Each number is 128 + 24 x the weight over the matrix's rms, rounded and kept within 0 to 255. Layers, rows and columns count from 0. Numbers have three digits each.

# layer 11 attention query, 128x96, rms 0.0839, rows 110-127, columns 0-95
130137131118137180139141173097145128127124126141150097148100138107119125159116171128149113093136120135115113149108116147168103145103127138127141105157143129138142115133150113115126112134150118140126142156120191112128159147135128129098146129125109127157107151137125113158150139118143102133
085121122142123125126090154144080127144147129107119123136153150100141123128126145123149125112160142138113156110158144119124090140105150131129113130108140122152119081125124119150122158115125094098109106162150117117145146133120174118166117130147120123105121098149099133141115121122143136128
111091151085099138124094136113133129163133109142170143130140157126144144097131138134117120134108104152127148159079147137143109164127097129122105125102129153110144091099121082101136109125100145130127127118161126125144095138143138109131136149120109150128134135136138083102118153174125129112
107134118139127111117130148136111132149131108145156111122139125109077147086147110140149110139102094166177134104094133148123117094151184109140112076194178098166156125116114163121155106114142112096140136115144155114153125136129095114127159138127143151120150111111124142104096169146120111122
103136140151121088156135148115103158137144091099131175123126153113121086112154151098099115161122178088126103152144140115151105139163107129139156145152119108138141133129125168175082141083102113122118136103100128126155180125081136123134131119118090088093127163136157132148123103103137130133
133095139159134127137105144113103135114137088086124115116129146153134113142126166151113137109119141136116074132128136129138168129159117093122138144140096107132113132101136100128119120131109098097119162161149132102123159122133114111147127155113141106126112110106111114091132123146120134132
149107141103147138134102150115142121128104146117139143082114133137109139106134083144130125127134118073136114127121149111138144151115088104143150114151125133135131070114120128150121123136124127114122116130137113105142166105108085141137143141153112115121096157129104153149123131105114113119
138140090127154123150118136125171143142144153105130108143109083129130141116127135168171150113137107140092110080132106127127098147146117157149127127112129115141157099153133159128106125114129181128146123161138201136089121087134166146115153115145127111090136157129111150147123118138156124117
135119167146112133136100115124163136116130110130154156128109152146106149131140130138149173131110121150086148157135134114125126113134100153128084138136094134139126152129148126126093107142123139166142125084136140155127150128132136119117140110118194151138140143146143087142121146124106147110
162093117132139100103124109156130165118118128098146148160135143144133113155135156157118147144161144120158125081112097106134139181124127131156141111139125156135160120115111181112143117134156152128128122107139110129120108142107128092130109118153129121157117135131161139142133137134121130127
135101120127149097131146143128119168174113146134123115119153121138156111136084094148103115131135128123137137112124126159099143109120131133118123098087106098101149100141146134110111137113108132143141140111129125147089128142170129150143132141162107117131133114103098115125106123124150130137
132118145093143097164115134105137113135144111137152135156101102140159164100134103139124123151128100139137170114070149119118149117133083137116137103131103115119165091107159150141125132138082113133142145139144106094140104090150142130146136096154156110152158125200098135142092139142159119084
116133136113146145129134099123129125127120132122108177131112168125153151147113113142166104118172115161087150113147153123185115150065138166114131111142135135115105092135135129136183147140141107146141135139119147161117113159139103112119129123145137141149120112136132111166125148108159115105
129157146118097166116093101138132142146126143126132083144127131125165144125128130096126120128113122124137144150112103128129146121112142146119087164137148143137122171164135138084174131171115139091089198137134135097113137149134122151129124128162114142147126123152169128141132151142146126123
117145113088156090131131105073121149120103123141140120110140138129094112123124110162126118122125125125123114145136143140129121110118114115123111106139109140145142118136140136131126119118112147154111149113122153151149122110150124128120112131158120134131120116099136140152125100126109157135
072141119140131151114163092164140122114138155153104163135140134162134136109145142139115119098142118126105113082160126142146119146122090136154116135167102147125103167095143180108103135122102165153102149104162114133132115124144149140158088114134159096145098123130145155121119113118127163125
142143080130089136106137120111156166163115142122166134141146102128121115126142136156117125135108153128122137160127161163130102179127121153130078108099069111136109124092116149103095119095129147200161092105122120099106160116107188134107152133100131116134120151127121133119106127152123112125
175114086144122118122145149134132109130134167133135134103136125143124160138142160153112116091110111110150107127109121108122130127119103122127163144130136119077112121132133080116129123119139124090161117147182105129103125121129166111154120142134122122159133097126134104096188145118100136112
# layer 11 attention key, 128x96, rms 0.0849, rows 110-127, columns 0-95
124130083145148161147129114174086149155152121151065169157132141105168098120128104127104086094108115121093121153139175087113128115128188087144161142141131157126103155092099155156116135137113148134130125123190103119132132131137131140185115119166064135120119111131141126126108089131106142129
133104067127109108135119123123123131112107145124130158135120149108116174140117090103109149120134134106127138134129120103120138124132127145116164133117108120143160143122142107100122165094136126086166136140138129127117145103123140115151133136162115140079140129129143148119125103155144115150
108160139115112119125093095135142139106118139120139159129113148143137120149112129148123152142127174089093130104140127134118160131153131133102130146122132155122132119104144135150109134146112124118129109118119104133134125114165163144107140145164114107140103132135128104169132118139119135127
111135103178135144145102097143124158156135179125150109116150139110160109162133100129106144120145149089109117097136161111077113132079155128125161120107146105095115114145147185102127148153113142138147109102149124117136148126157117155150128137149107129108079114147109121129118124143139124138
127121136127127144123130152091158108098149144139109154124133118160140124117110167077134104129156173167116146120123124126130112153118158143114120114092086126163137133098163144120107114112127125158142145102146105107142127148123121129114139133114129112094137094089080120128094111113121137138
111128123097104063120110128124145135102161154111140118116141115116135128111111135118139118133154167150051142160100131131146094133122148144096123119113118113118137140120110130110143157104132123116121156123137139133133156125145111133111151142161107133155128146091099117162115131124135127109
139126138111115105104127143129096141125156084138173134140142127129125114163107143131140132171153129163099125121131123125129134140134143130105169099115095150130156110128117128123171115123106149119131159140106146093139135130128114137117150148123095153134136103142119123144118104116160095109
126140124133145135142141164151122142129141105129113158151118114114162146120140132157111109090135092126125093118111135075119159120103131105125155131115109127127138135121144155122106152121147150122138111085149108125139114159124132139153104130107107154113119130114151142141116108147104122146
114092150145105133184143108206104153170152136124063137150137136144143173163116114123080130102131139123121119103131147099114127133115147107170150128090108165117107121135151151142131157132106121135116149112136102080135092125152144119160160111139113091140116094109142107117115107099089138124
139163100126139127132138092129142106122116083145094126125149136110099156100129146118119123098094114135126114090134118133138111126109116131160111126085141167097138112148133104138168191138132142122146144106123139103142113123098155162146125100076129114116101116096170119131111144129140151141
111140144124139135104120160089161115119130110140174149125127097126082135135120112167173115136104150128145173120170124137150132099111078157100083089139112099131125114129127126095142124122146110147123091143106131150131145137147115101099139127124132123129122168123122110132122143151152126123
144125116141144129109131142192127158123116089109134132150144149114122151155126107119120137136135121124156148111137139125110179098118118157083094084102113114124119126134128139112125120067102104163123154111125119112120144148190160085098131145140127145123119112124116158145143122119171136129
155097078148105156151125110164142143109131122129077161174133153107113125131134107143086117134103096101150134116154128130126114119129148097123123105114118154125138147154126098128130178081137116113128134150130091111126129119116149148125138111081127127113131091135132140101142137154137141133
134140127142150133121094147125120140135097140177157109145145112121121129132144119110148139138156134112115138134117139139119153127127129117119101135129116127101126093140133079146144112128127108111130094159140129138107128116118142144098099110138128114144126142129155110139111126123126116153
109159097130114158137150142131110139157121129107073150148133114129136142166106170149131139103154121116142143126126124112111139136118139150124143125133144159121118131132129175117140120141088121131142129122124114126137125136132115133134133120105122099099102136123132147153132125135123109141
153138133066107108149131086096144101137102109114169125142113147132133113118120093153162115189140113136153166090103124156183139136118112143143109145127137103145153135158079105094163145137197112152133136119099143111116123123106103131091107125120159149160146175136108121150130158151120150138
127125121138118133147122099171081126153137135091091128096127112121148159119110151127067121104109123076112143098160154083143125092129141129150191169139102180123119159145151121121149119123120171134101124121160115115120082137127140159178121086149125086131105105107152116128116112117117112129
122124159084123112120110110094143131073124089107175116141134120141101109101130127138157097143099151150118155161150159128151138144127106122117103119162114146117138130118126136100136141173156148114092096140107157112100136132148174109122141127128079141139148137149133127148141152147112108127
# layer 11 attention value, 128x96, rms 0.0743, rows 64-118, columns 0-95
184134136112153139126119133129157114165141134149085162127111153152133181122139126105109145133096107110144130170131142127123144117170167117122110135135126124072110175113082083132133163112127091157103152149099144121160113133139128112103120128134127119133119122138156144116135123118106127129
101135168142144111139124122115091138152124125125133115108140149106166108154123149113126121118136147115105170088144097119141082108105139149132124138113173162146109104144171081101148121154088166187115154112114132114141120138149120105100119124141129127150125130076101130106155141152149118159
086139097195149158173162166093129113137117117111132117158143160158091171094107092129129139161126103146131122131123104107147094080111101119178156111117136133124170163121094130138163115123132139077170127102070109131115118140174135112111125112099144139142104119134136203129118105145125154091
115135132112164122122084087136104120159126113164117148104106122145120161145125137115106155148106127135123168172140178147131100137077122150101093171140113146130095137121074088104157136101159148087149131149125112147118114116135141099136157152130138133120090112083124099115136159146092108108
148123139128139120086161085178113109132138136151117098126168108104133136145132084171123164169113149149147128119122124121141129129183117110144160116116123081072149128124146133149118107163121113094126125127153130161139165124139128133116117127122149087116160110143167095172109166092122140121
111115114133135121154115125106120147118103066109125122125148141138107106097135121098145157170119117118160110093117153119095119170139112148074135155128106129160115082125165134170125154149131114119118110092124116124168129100128091100149097126113157119135114091167121158130126136112121058123
126154158131141139172116165157121187110147138140157157137113123117146134139178115151129118133133141147180121143133158168135152104101109140112163133158130103117141169155136129092128088133135116111146127146131138184097100133091123136117139134144104135104133149101162125144076163122130139149
147129195085106130112099101164124151118107127145135105166157134117113153095062139123149120105133086135084126096140112146086108136151123158154148135137152149123124096128133103117105126139096154158161173122167137129134113118109153137135093166105102181128151133082146144157183127134085133134
138105131060117120154127109113127137128138099108181136145143156128129100108116139167142140070151155127147149129129118137142088081113108120131109131155147130152110096132131121110165100136085168144131105127155128141128118138139144149108086048147161122085138122091161124126100126128106143137
116147122107092118121097122154147162115172129117151130106096091121106168126097148093132115148102128152128134101081149094151124145081097183159137138096116149109114119145139128122132121132120154118101109111104131134122119163118079113142100153120126145111120154126134126121086107116117145121
125140131118102148113161125144143177115114132134128088148151129106139134125070136135119135131117129157109115119141112128179125164153145142132165149148105088104105158136150118159109166158114136129141138117179106097145152087152170112148120156120105136159171126121135120150144105115123123107
101150138119155121126103143134127151165175106140100115168121111159149127109129127107141117118110130125167126133137091091124159153112175164113150128133114123133121133140127126153167156113118070151135093076106095117110121113125136164093102117135123126146131167113146149130103133129126139115
156130128131149189134122103101090089150095161106119164134099164187159108156142152132099124092160133115127106130131087136114106078131168098084105088173086128183128131107065127149109135140121120120136118129163137137098136131119150142131098142149113108151083124154075113113155133100138131122
150100106140109076165085109135163128131107110119112132105127111139164127106148127103128107129128094112137177138108120125100166119145170151117098177131152172133150090176169102077092162108157141167090108116127129091138106185123123131147158147109108133134111179118158177105102130135151101129
127091111134121101133139143165163169171080174113158149134095141154122154098175134141136137133141195118152110111122137133090103160134138095092131151150138119103110158155113079133114175111156147134114142092131167098152137138159134161140122126107112117084137169126140146141078158109095151105
078103115132171103117121143095114116121163124149163148133119134131146109137121137131169095149139142120122105134144114149106132157187170113124084130143103185116136090112156111135134137134162116120127193154108128127131120112164123107092134082119134112114116095121131116124125102135116151137
152166137135118092096103132107104149155109148161097101135082132125173084152138163084159141156170172106162160123134136161143111145120116166085141143109141138120104182100149119154135163151141119113142147117156123126122120137163110146137130147166055142127126140123100100129158109100099172130
137148146119154097119116090126114136143110074115129079140170105127169140163129116125184127127125093137150178147110133127130118104096146136102151121158132144112132115105099121141117101089120139110155070105144118157134125141138149124120140169149151110160125134116126096124152157105121125121
158104130136117185170089125097126149158108109108146103172100171130120106125100118112173120124178116132134100107125132154114144070123137090121095123157125110135151126082132089145097131153098125120162131140102142149150122149136147099121102116125135136138093108158118146100095132094105095156
137176114124139110080089118143120133138120124150129115105098139153178133147153148143134116161128132173148131132150114131144174124135167108134153157118143151137137110143138140087150140112149127137125159137125143086139139110137161089167155126142166165134119158132143151132136066124139169108
095140144135181129097104127181123166175123163105126126138140095145157108140126063139139135104103142129146104112098118103080139128105137115127151096115154099112154119132129091124101114121106093107114129132118146132115123094128149117098113147110135135142152143121109154165113158148154119079
127148125130135141108167128122109153124117123132138131094105160112155141192162098153106163110102126124118134152142152133139074110123089143127150071146131145118135114114111106093144123102138153085140153115112175105122103144138168111100121140118146163123126103095088116126136131130144129123
116131128175113123130153153106132098117154083144127119152136133131110125138128114174106115117113091163142103139109119127149158113112132095161161119133116119144165095132119105079171147116080148155160094143101096116159116138131149109160152130145149149141159120135111101124110136145138129117
079137158123127159109153170118148160106149106097133150125134117101116129125124118127129087126128134130110134168152128082129145164160099170110128111154124160118116131117135119172122139097129140142103113083137141108154107126143132142055150135124099125146157081122137128169090124106129142143
132105104136149128107090136160102075142150153174131128139154105108090111142143092152129093120157119136132094132143146164118151164140173085167082121125140130164122129118148099124123180147134127128148125159110083143129145109134143117179139111093126141119104181118093106153153135136148130139
076107061161139110118138115156109138145120141153163137137168091108141103146168125104149098111157199143136117141101109145161110127160155133125128108185122153126119155141114093109147170124159149090156127137131087083098124180161115122108114141108107118153102153146145166104101105097134102091
096134119122146093100094161151114109168117123116156109129162152109078166121108162124151112144132183097132116141143157130108143117104089115123134156121096109096112138138081126161132076087162091129145153157121123127162151113138085115096121141121134155140115138134137127132145123162117111156
089133141145101119087154135135140103195122150130128169137113093084102137128112126102107071106092114091117109090096139112128130154111092136107099093109084135121139156126137136119124129126116120126109125159142111136136136110120118105122082136113119163113143129082095143113073121182138123070
090159109101113129128113094138085114098164167091140106128096090126130079112080113117134114147152171138133129134149104131138111131143126127160098172136172155171124096170151155155160113163123165094124158125119137126126135151167129114136143099194163110123145133166129154153153151099137150128
151174127063122099105113152124131111128156096109130090140121156135126110113127168123154125113117127085153102121158113136140129166150154085116164145113132106104128143145134128118155126097127080156154101108131144100161147119144114134126080103154123156114139135105142153117140102142112131163
135169140129141153131081169135148114112141129093112118143133163129151126133113102135149145105115131159145105122121168133111135152084094080105121143097155113164074149089092119097159109117113106142122149137116118128161163141137137150108123127148119118194160128135141140126159100155136131127
095116132175136147142106154128117126138111146150081103163089100176123123074118148097114161155116148154096121178140123087163077118092150146126161115126173115065107176120112162147096213165097116112178119081105145121060134125094135168120141127125100125125112113127169140144135131133134130111
153103109138145147132148134123133089122161147115125105107148136116196126183153098150174171103113131142131161075099118125119121155117106128138112118090143138112084123077104134093127145148118167129122155127152126133135155163176127119105151121092089100176107145100116117120145069147122156120
155120146101161109116161150098128175086114134116139129068140164161122142118127117134089145085142129157136160114111152135117139088123117110132135137130139114141111129132077104079125128080134162133099116135134133073102086150101079170128135114165121107136130086107105127068149175130132112125
142113100132089140129116119165117138097166122149137103129141103137163117127100087112126149162145126134112100148110166111114114135135108092138125120115125104145118126158149077114100146177108107131136111110084167124113141180138181166124086122142127093146153145161108102118152138154117118140
149124114142186066186164137059137094167098083124105151169117129126118101141146173072178127088159125126172121131094151139113131141120111135124167129074141139113167152107122150130154125120154141155125121108105113157130079115133118182107180099125148119164156107132079121108106149074130164144
117158101157152140146154101119132118138118140126137136164174138140108107153161116152130176089115151108146133101140095122147102138132146122124166096130135116128128127120129125119201127145079133193113128155138122126165139087194138065138115141137148105132160115177124126159173095100108114136
131154146134110099134129094143161135120109148101103102094142142148141138151131089097129138125103126118124127110141108108112128136113100107126137102061159160119160128115130094137134130130130121105124082106125101152121153178121139120099091173147126119133127128117100120135090130071163164108
141113113148082140142102132137133128125127118139157141112113120131137147141130177153153131147139163155126127142141151122201149106128091127128118150145149119075135150099140146114127114183124139091166128159142133157150148155128105102123142145126090110149094100160186105131096082136087130160
121137167183118141166154142123139188104075150127103122123137125139104094114114124122107147127143110136123141144144164091107184129132128157105126122090131136090164110091148103094110160123121107132146170149123116087133144160097117102127196162115075136134160106109133154139171151134199074133
133123146077111175120111094128138143150142114096114123140097129109126145126112155128103153120135113163120100103121111134126117139131163113124116135150133145118141105122122095133139087105122147100138157122129131124142139112106110110098098128064144167124109124115124154098112143125140106148
116133127101156079124145106105138160098108079130147148158133127132128167100122094121115147149102130124116134114072116154108141125122131120112100128149119045145101144120127169179162115138114153163064155140137163100116074133186089165116109107110124097096128065151149137170157126175145118111
120126127161096134155144137107124139128132078129150122156129162138089115112113163137104098152131095111140104145104146089150126135133120126147105142102114124119138112089145124138143142144164062097119107083117109107114150140126118127140101116088102111149081116131117137122182120176135098113
106132107124139081121120107144114094092153110125136113127191123133109180089123143119125105157082136158073142142091106116146087151116157113158121109133137159144112109148107132128136156108113133141134099065104112130125157145102115137112095114146138110110108113119166121113128140122111137116
136117119107133125136119133140122112116132100121103127107117149190129176105102119145138165147099116122116166165166150134148149105153120141141130148105123137118145110120139116140129115135164131143115158108132144114142149165162114140112151135126139138134130121129158138172143103141153140169
114124093103164157119095132144107105123143132150134110066120118131125135141083114107158104094109135100108110158136135184168137131101123144159106108138148108153116136100110150122096172127121164124149090116141129131121101128101119134132133117186132154151084095118125119154128107153106103148
127095107105145130130155129150167121105102134163120079114142142070118123143129136087167092101107156064072086140145111143105125119165127150135130091140155106147165112096110094091141159091137130149104152130125131133120113138127151151108201143193110117150160106140150123139136106123094121129
078112122161163133134102159143112155084105160125153178137139122174132124099122123177131115104125139164153137139120128115138092128128118105122132158172167174131121112141134082130107102143149112107151169124121133131093134113106123145139114122128117111139141153178152137140161157125147147119
115130070140185132104101109112137153152092191134170113156134148125139156138103109166161157110127125121120153111099148121141099121077164142085116098168100145098112128116102108149107136099129123147121157108115159109111141111131138155155098138082100156113130175153129111129157104147116140137
134101154121111101128109095102094144156144133110138106124064178169126141112135127112132152132130128109095160093144099153114147115134128112140122126077104121134146109123162130169145137146151136120137164100110131127102136167154060147111077144098125154104105096121115129133130104110169148140
144097093154088135150103131092105110134177146082126138162134124099144121141149143157150111117110109133094169154083115122080108135114118116157133125114096152113148101115126127129091130134140139154089175159162165196128130092130105105115147107122139147112127131160134113114151146135143125120
150129143146133101127107116124155174159143137167157155112089110093131142162128123096130139150122118125125115103089163125139127145108139162117132178127151098099055145140168142140149156161096138134104137147072169141140061113155097123165107118161161086146140132129156103133141129147120095098
109143151099140161080157150154134110160129115123125112122070111140147137129170106113114139124133130147160078108142124155123128124158130078100146111140190108144135153158108123135132164113101196111130132115089156119129106143130119127124128128133131148135145096143111118158082134140132131131
171104141119129089132119151114089132121173145132097105154152113121098110121164091165150153085117148131139172160116144161115160129126152135153107071139102118081113120079114153132113177109102111131167140138137125115121118157116122134099127088099125135076108126109142121125110175095132119156
091171133132122137139105175118069140100150127146146140125138126123130114150104138123142092135132164133118102116125099130104154147112100100139118142135148087166149149130147146181150145174105129155125161105128145126132084098151160136088160100151123146148123127094127133132153135135163152142
# layer 11 attention output (transposed), 128x96, rms 0.0684, rows 64-117, columns 0-95
162096164127192162110128139116131123148149118135109186082122132133110132126094063149128103128130101119133111187128144099160160155132144099149093132137127141091092122107101089145124125104109146152124116129118145118177104102149156115143139135121123140141126144083169127115162156112129163094
149145112130088139124134163112126160156155119161110098109149140130166154155126154132119103126138112103126169073122080139116100082111125163120123161143145110152176151168114121126156091106071145122135167143113156134084105153120152130114110112146127100108118161126113126130143133122164122154
099100105131097183108145169102156177094107147134142107142133120098153097125129128156081132126134129092137099124197119113109129171169136075120079175135069134090119176110124139131119131091170116133134151141114151057111157136091135110165164135071116117069134151116136136018127143188112096161
108158103079129157114124086142150134094159126160106175113090110144165137117095104128151121166138138133142128154176169140144109122125065138116134124123152148129142124131105102138150125094171163103120146104111139126164052111100148110138153127090179101136099109145108119118136136131095172101
114104100121159168142104120121137103132131124164136177134112112095085132167143148131127153148115172098120118145142119098085160154131155150142115131160140149147081144138165167141104117169148122137114059100116115149133117136151122178113123135124087158156165116099174149209113106121117126171
099118199095132128114080128137101119114120119111124133103136092160164114179110132110121166135166180152094124081140136104126093142126136118082164141122145120160163094106097147141094138125124127090155121164147148142120131135090104102134176119142149134135085121105124122133082109080145055119
159114117157108120163111072125086145166122133138126111156071158132145090123134099134149146149105134063114132152139159160126162118131143126158171115091120120177128173137143097092153092155141123143143089121121087135175130119114109156114104148147109151136139101115114142135137128174072133122
141123126098116119131160106143111195168118118129130114150135167126095174114116152162170108099133090163135132078098114181109099123105131140158113126136187168178167112098106172112160125117127202173136177120115113099125109170141101109138110113131148182100138164101142125179129172128151159160
148102097123113131153144130144134092159102142127145098131136139126155143091132151137148111117092120105143139082151174143141102128136119145114142138114184120156130116115154118062163068148098113134162062136127144096072113155146162149167087071161095075093155122141100113121134125140133123141
115162128103113128108098124117096130127134133135155107117107151072144120115115128120156091147137160140128133171123101117150099134056127130122151121119153156138123151131118114153175160137187132095124153188136121115114133186125115128153095136152093123136126135159108130133139149147116092108
127143116128124145112131138140102134131132127150129149171126115124124158134138166124138112122156140161102122121128068124142150151151152146135138118149133196129114126093128216103113107156137183190130146118140118106125128145123140093127107119155118165170114144127168149171107090106136131167
114140161110155123145113178123067096123145125165093123147143114111179129142123108123108124102135128151143152151139079066096161109146138112100176126108102175138112105091112100116126113079115099161156098116111113094140142145137168090132067122116132162125114135131140150125166160132117104087
139169138123134128122153108169182085132094134118138122111140116175144160132149090149119169118082072154144099075123112134082148130165100107117105146099136105092135078134116154124082118133096152148117078094152149160116135065119136112131144137126179116169110123120114109054132139149104163081
143105145117171065030128148112119129150102091090125106094160164117134125141135052115130065117150137098157124146100137137153132090149112101136174113157121083120158124143106121188138104097105132092148138193169125159154160124138128106137098137169124181101147144158131168166150132086144121099
128052143112157123165122129149169093186105149115119134102130176127133079123123111154124107094179144067110112169162122117115147103134123151082126113106151125089101102124089108058103126123157187147143116159135109146124175160168172092142149202180112159131119141087127129165118119148121143141
139058116110129103137099160082134132126142099109112111124139116114130143105113139153120159130111089125117124125113142119115109120123140122074127128152079121128157087158105072119097170071095120089147113172114177145126101094173173144155168106089117106096120107142132104169127124122162135140
141198108129144087140110104140141159127148185175115158152138115150141132174101145111186134112212126124117112126168058134169156098084089178113123115081127137096175125148137102105139127159109148166143141131137124152102146134144119145141148137144138179104102140122094119149161091096149177133
112168083120164156104123113126082127124135155163139124120129129135217158169115116106122113120164131143185148110161151102100128147120117151131144129145141131139172127135154163181114087095158095115105064075127140131151114144101121119123091116117167177156118134123095155139128131088113150128
158090162131107118080135077112109141188053126125143094086163150131133148169103120143148131127106117137125098067168143144134120176115167091144098144123127123110169135105112126119078144141100154172133055123146161101132164109100146124154150100117150142121123129091103117076098138145132105129
140119104127129101100096156116133120111126080161088144109138142105126123109149157113112097112133109127122102176119094112187101093173105109144158100115093107126122123126139109134127119116117130115120177104123138124181143107112183107150143114106169124111147115162163152149151126090116169129
130102176129099165119141149131097127186104083125099119138136160123155104167144132126066152122104143119106155161097104126047145092136101159099118146109125159166126138104134121136100141116133123106113138064119099159145149167131166099084095146092119164161146131116157134159112135163101110121
117145094166119182126161104133145173104155101128112103118119174121147091132134137112123118120106071120096127139172147139119087109150090177092103164133148119148119146154149132094151136146150130100090160086111188169112110130140165144106136144115155114174127114110156098133136127143125161145
106134122177076114103163158105115129134156105154135112139123148126080100111138136105095104107112130138113138137142138118144105151188158098163152106122079098140103141128141152110119117117112057136118130116154112097155154154125151138145078101093111109125161123140129140091118118115110110133
094136101138174157126118150106099143147140137101106083132100134089154143131137119123156130126145117134109155155114125140117151131156196129093123120161107147132115110154129148091113131097179103115139132135123163128096095116208126099097145133125112123163107102118121121167111163140142074116
134116145145068054142159132105140126099114124179103156152157139124025143116147163133113133131113153117137130116133151155109123122121100133162139089123120088116104106113116103177109188110064151172160106123123056164137146111095146129133140145038142131128130139151131129140137107128147127131
145087083114087097093147137126163167099117129121131122149157143103139098156115106126098112113136132090143122115175121122112120119125057150064153133128089140090124095113129144118133141104134145126175059163170139162093170133135179121129104191130105168184110153179130185104155102154167109145
105106118111124136163118118135109124118137134136142166124150124129106147126106153154106109136141135109166141105105145135132104111058139149132107108144112135088132118108128072098144152088160138112127145107077096043172099165120131115102169159101122115109120128100082122098115172126112147136
123134127155043114113111148125128111158161129115132130174144130122073132121069107120085145132128145169100145131098120131096130117105153141112123134127130149097131124112150073112206190141151170100108169182162081147124077171144119120137085152103112106166107123131124108100111147192123084135
129115095099106106151147143117161139130113135140109099109115109079131136146171168113155120158139125137139136134148071154128115116147123137105114110090152144159138104175113160152124120082130131120171107125108119149086124110115123167130148076140117063056143152175079131137145110118146060161
142108129124150114157120149130071094144135108119103151121166119132101147127129156112141114080152081149141121137122089080189110120117168106128157102112168138116133108098147090077173123127104094157146112104125150059162130150127164114165104129145096151090133131089123123130157146080141127139
164193165153141147121166132122113133126092127112077148105132158167139080137127176134117137112150114135150125126076162123176090152109137144146101107087115133149119151096108105098129135089147093142131127101105089050098159150083135127096125111106111075141137116121123138104120146103139158109
120163157112145137141129136126156153104137108133142139157149107148212088117133076157173169124153137132108159199201075097081157130119100095115084124132116181132077138089120160137094126133116143173123147084093143098135191144123111135160132119107142201076089118138125137110135121212144104126
144189102145151173104148157094146147083080155105084138123155132136137116150136174159146143102134097110146111115097136092124107155093111200105109170128100115083112163148125106149108152165111101137084132158141154142070157139120163162117105145085079126163129130158153155175133112096165197151
152172152098138172113173099175139134139144121113131109132089160149160082132114089102160106108091089110146119123140200149153150087153078116127108120141163098149094135138104142111119076138140062107122185144130139122091118133149121132099143128180129080139142145143108118107135110122150176091
122137177133126115089198114130118146137112110127138138107139159106114086134156160125140127131134165136132138142124121124128081113106094125115100104143168104176095128137118145174096158107150117166132044107089123146120182148115124163098118097139093127116152162112118122133121082138144108157
130142110165170087182124099125091100106164185134129105143142096160159095174071104131103181101191135131117138105139178118110165104105159132100133169098084097117212159090108076103106113117133045112139168133148123135075175111152114161112144111125156157115136103101064151085135138078125122107
115105135157126170176114186121149122132148155129130156089141089160121127124129175126048143128154145112062148097116109098167108193152126146126142186085120130113148125098137178098109086156076113142126125080156154131103138142114182113143126142128104098153143152131169145103139110065126129149
106190107141143159125107147116116131115114129115135074125116180099100081179143129121106138102169139129116088144164078132116147130119119128125102157124169132133143136136134130159129146088159111076112110116156132134099145147120112148120079134156112169157179107093139111123141152120122119122
134132073131121106103110089102124157127102137119171154112143098133149145113103145139173137151128164104116124138140135137211116178112141114128120125137073143082131149140178120110107137184156129146125074139161154098163156131121121162155110154132077141133119094145114122130118127160121149175
147175157144131128098139135122109210145126125091142111123122152162089068171141140123106155119150130127068117134108148186156180105162129104145125131150096141160149141101112174156110117140103145091124232113124118120162158137122040118098117130135150175099104096129150131145126126124159127133
138079116089129139122123099119128132133095099127090101080122143100150166129139152122094120127087082157147109110133113118110118149115176108126133138140190172140149153139111123106155135133139156124140111116140150144139118111102132084133123116119155123166105113111156108116129192153137124115
114090189116177171070141136146126107150166102122142172211103089161192139161134142108122124164130139110086136112089176107100128140126105107104118107134154107146107126111101106142139125155117118163140143176137151128067099169171143090123198141176083073106173147092131122117128092137129140122
122142155131121135108138147145096132085104113108158141142149100149131167138150160109117138117115177140131098119117147079150113130136114078116143150156107129111146118099126121182113151142114143102143136183109151075117177157105087102150139125101126131103107127103138089080115144171125084149
115150107093136145127121164125141102086169107125128125137129148095165126084125098141147107124133161119153148138139108065096092147104109127128124099146155124154097075135118161162133139024154102080135082146112149108119119144124143144150101116137103127116140143139131159118131148146139120128
087139123105230136094139171112119117093118086143140157092133107132107119114138127131151103144138104103125097134112116156171115116161134097129112140188158126124112148119153123130128135117153118101123157119095150095141137140146115136150164137123100140057146114109143121153162120114132169147
097189130116105131089165105130112142095126090134125141181163094125133152123137066109216115167091104149125136129120124174134107141108089130112104099126103125114114107089133151141121158122136114172127121093142141100132080130130176146110145126072110118128117121147098138106124115141151135110
127103116136153139134130127098128169139169120104128104144162129118072103152121076154176094124117135133096134130099143156116131147120143168147104095132040122125179079062136176107112135072152133150112125126148172131101126115204135136086132136131104139116158134126131163159124149079162139112
133110134093117102166152130144163136120105102108134119091096143163190095065142122147095155125127142072136135137107133168142116093153055137108114128129099156173136114144125149116086112074133127088180135106097078115148180130097102136148127142140123116128128146158128130136105117172128145139
116119168112128145133147115138161111134113140138143152096153166135195131080102107148071107129123115102125154109109149090106115137072087166088097134125124157109134106103117135118117158109106177149109154087085122132126150175110177108158146139105162147156093156151160138151112118143115203115
114133154106142135128109141121117105118103096143138114114120125139125127172107147119154122105110084128095088076156056122128118119102126093117110160151184128116128154155118051136151182140094115104111159165127162127086151158136114128170132136145133156089161127100118096113179137152141151148
167118134138140145157114141119143093145120146077118127096129111128137154076120110159139156155085134100105146112063104089091106146090164195171116141106123118139153141163161090177116141139081114065097132146107151181143139097135119153112109080097129146132111137146110144139097135134114132145
163097196134097153124112101134108141171167144163146184135111126134201110159101136095142121166148163133102160185131170100166095137102118133107124120092098124158106141129076085180140121176098150158130144168101125150127096181128144134128148119164139083151108157107137137163122088103134078133
104107128141117133134148103112127142169131076154083125131126146122121087173148110104131125103140074129096135177163124130128122123158158084096118116099148108129077132143136119078117153137159097186130121093168135171112153136163146112126166156104097127151142098108122116129146127160143106115
158135152150154126138137124104119130133122146119124119147155151144105117138098109130187143115091092106119141124190165110087172143108125166138129115137180134120070113132143108132120135174040091131118094105107136139154129138146153186143092125098127180091115121139124128172156112141151150121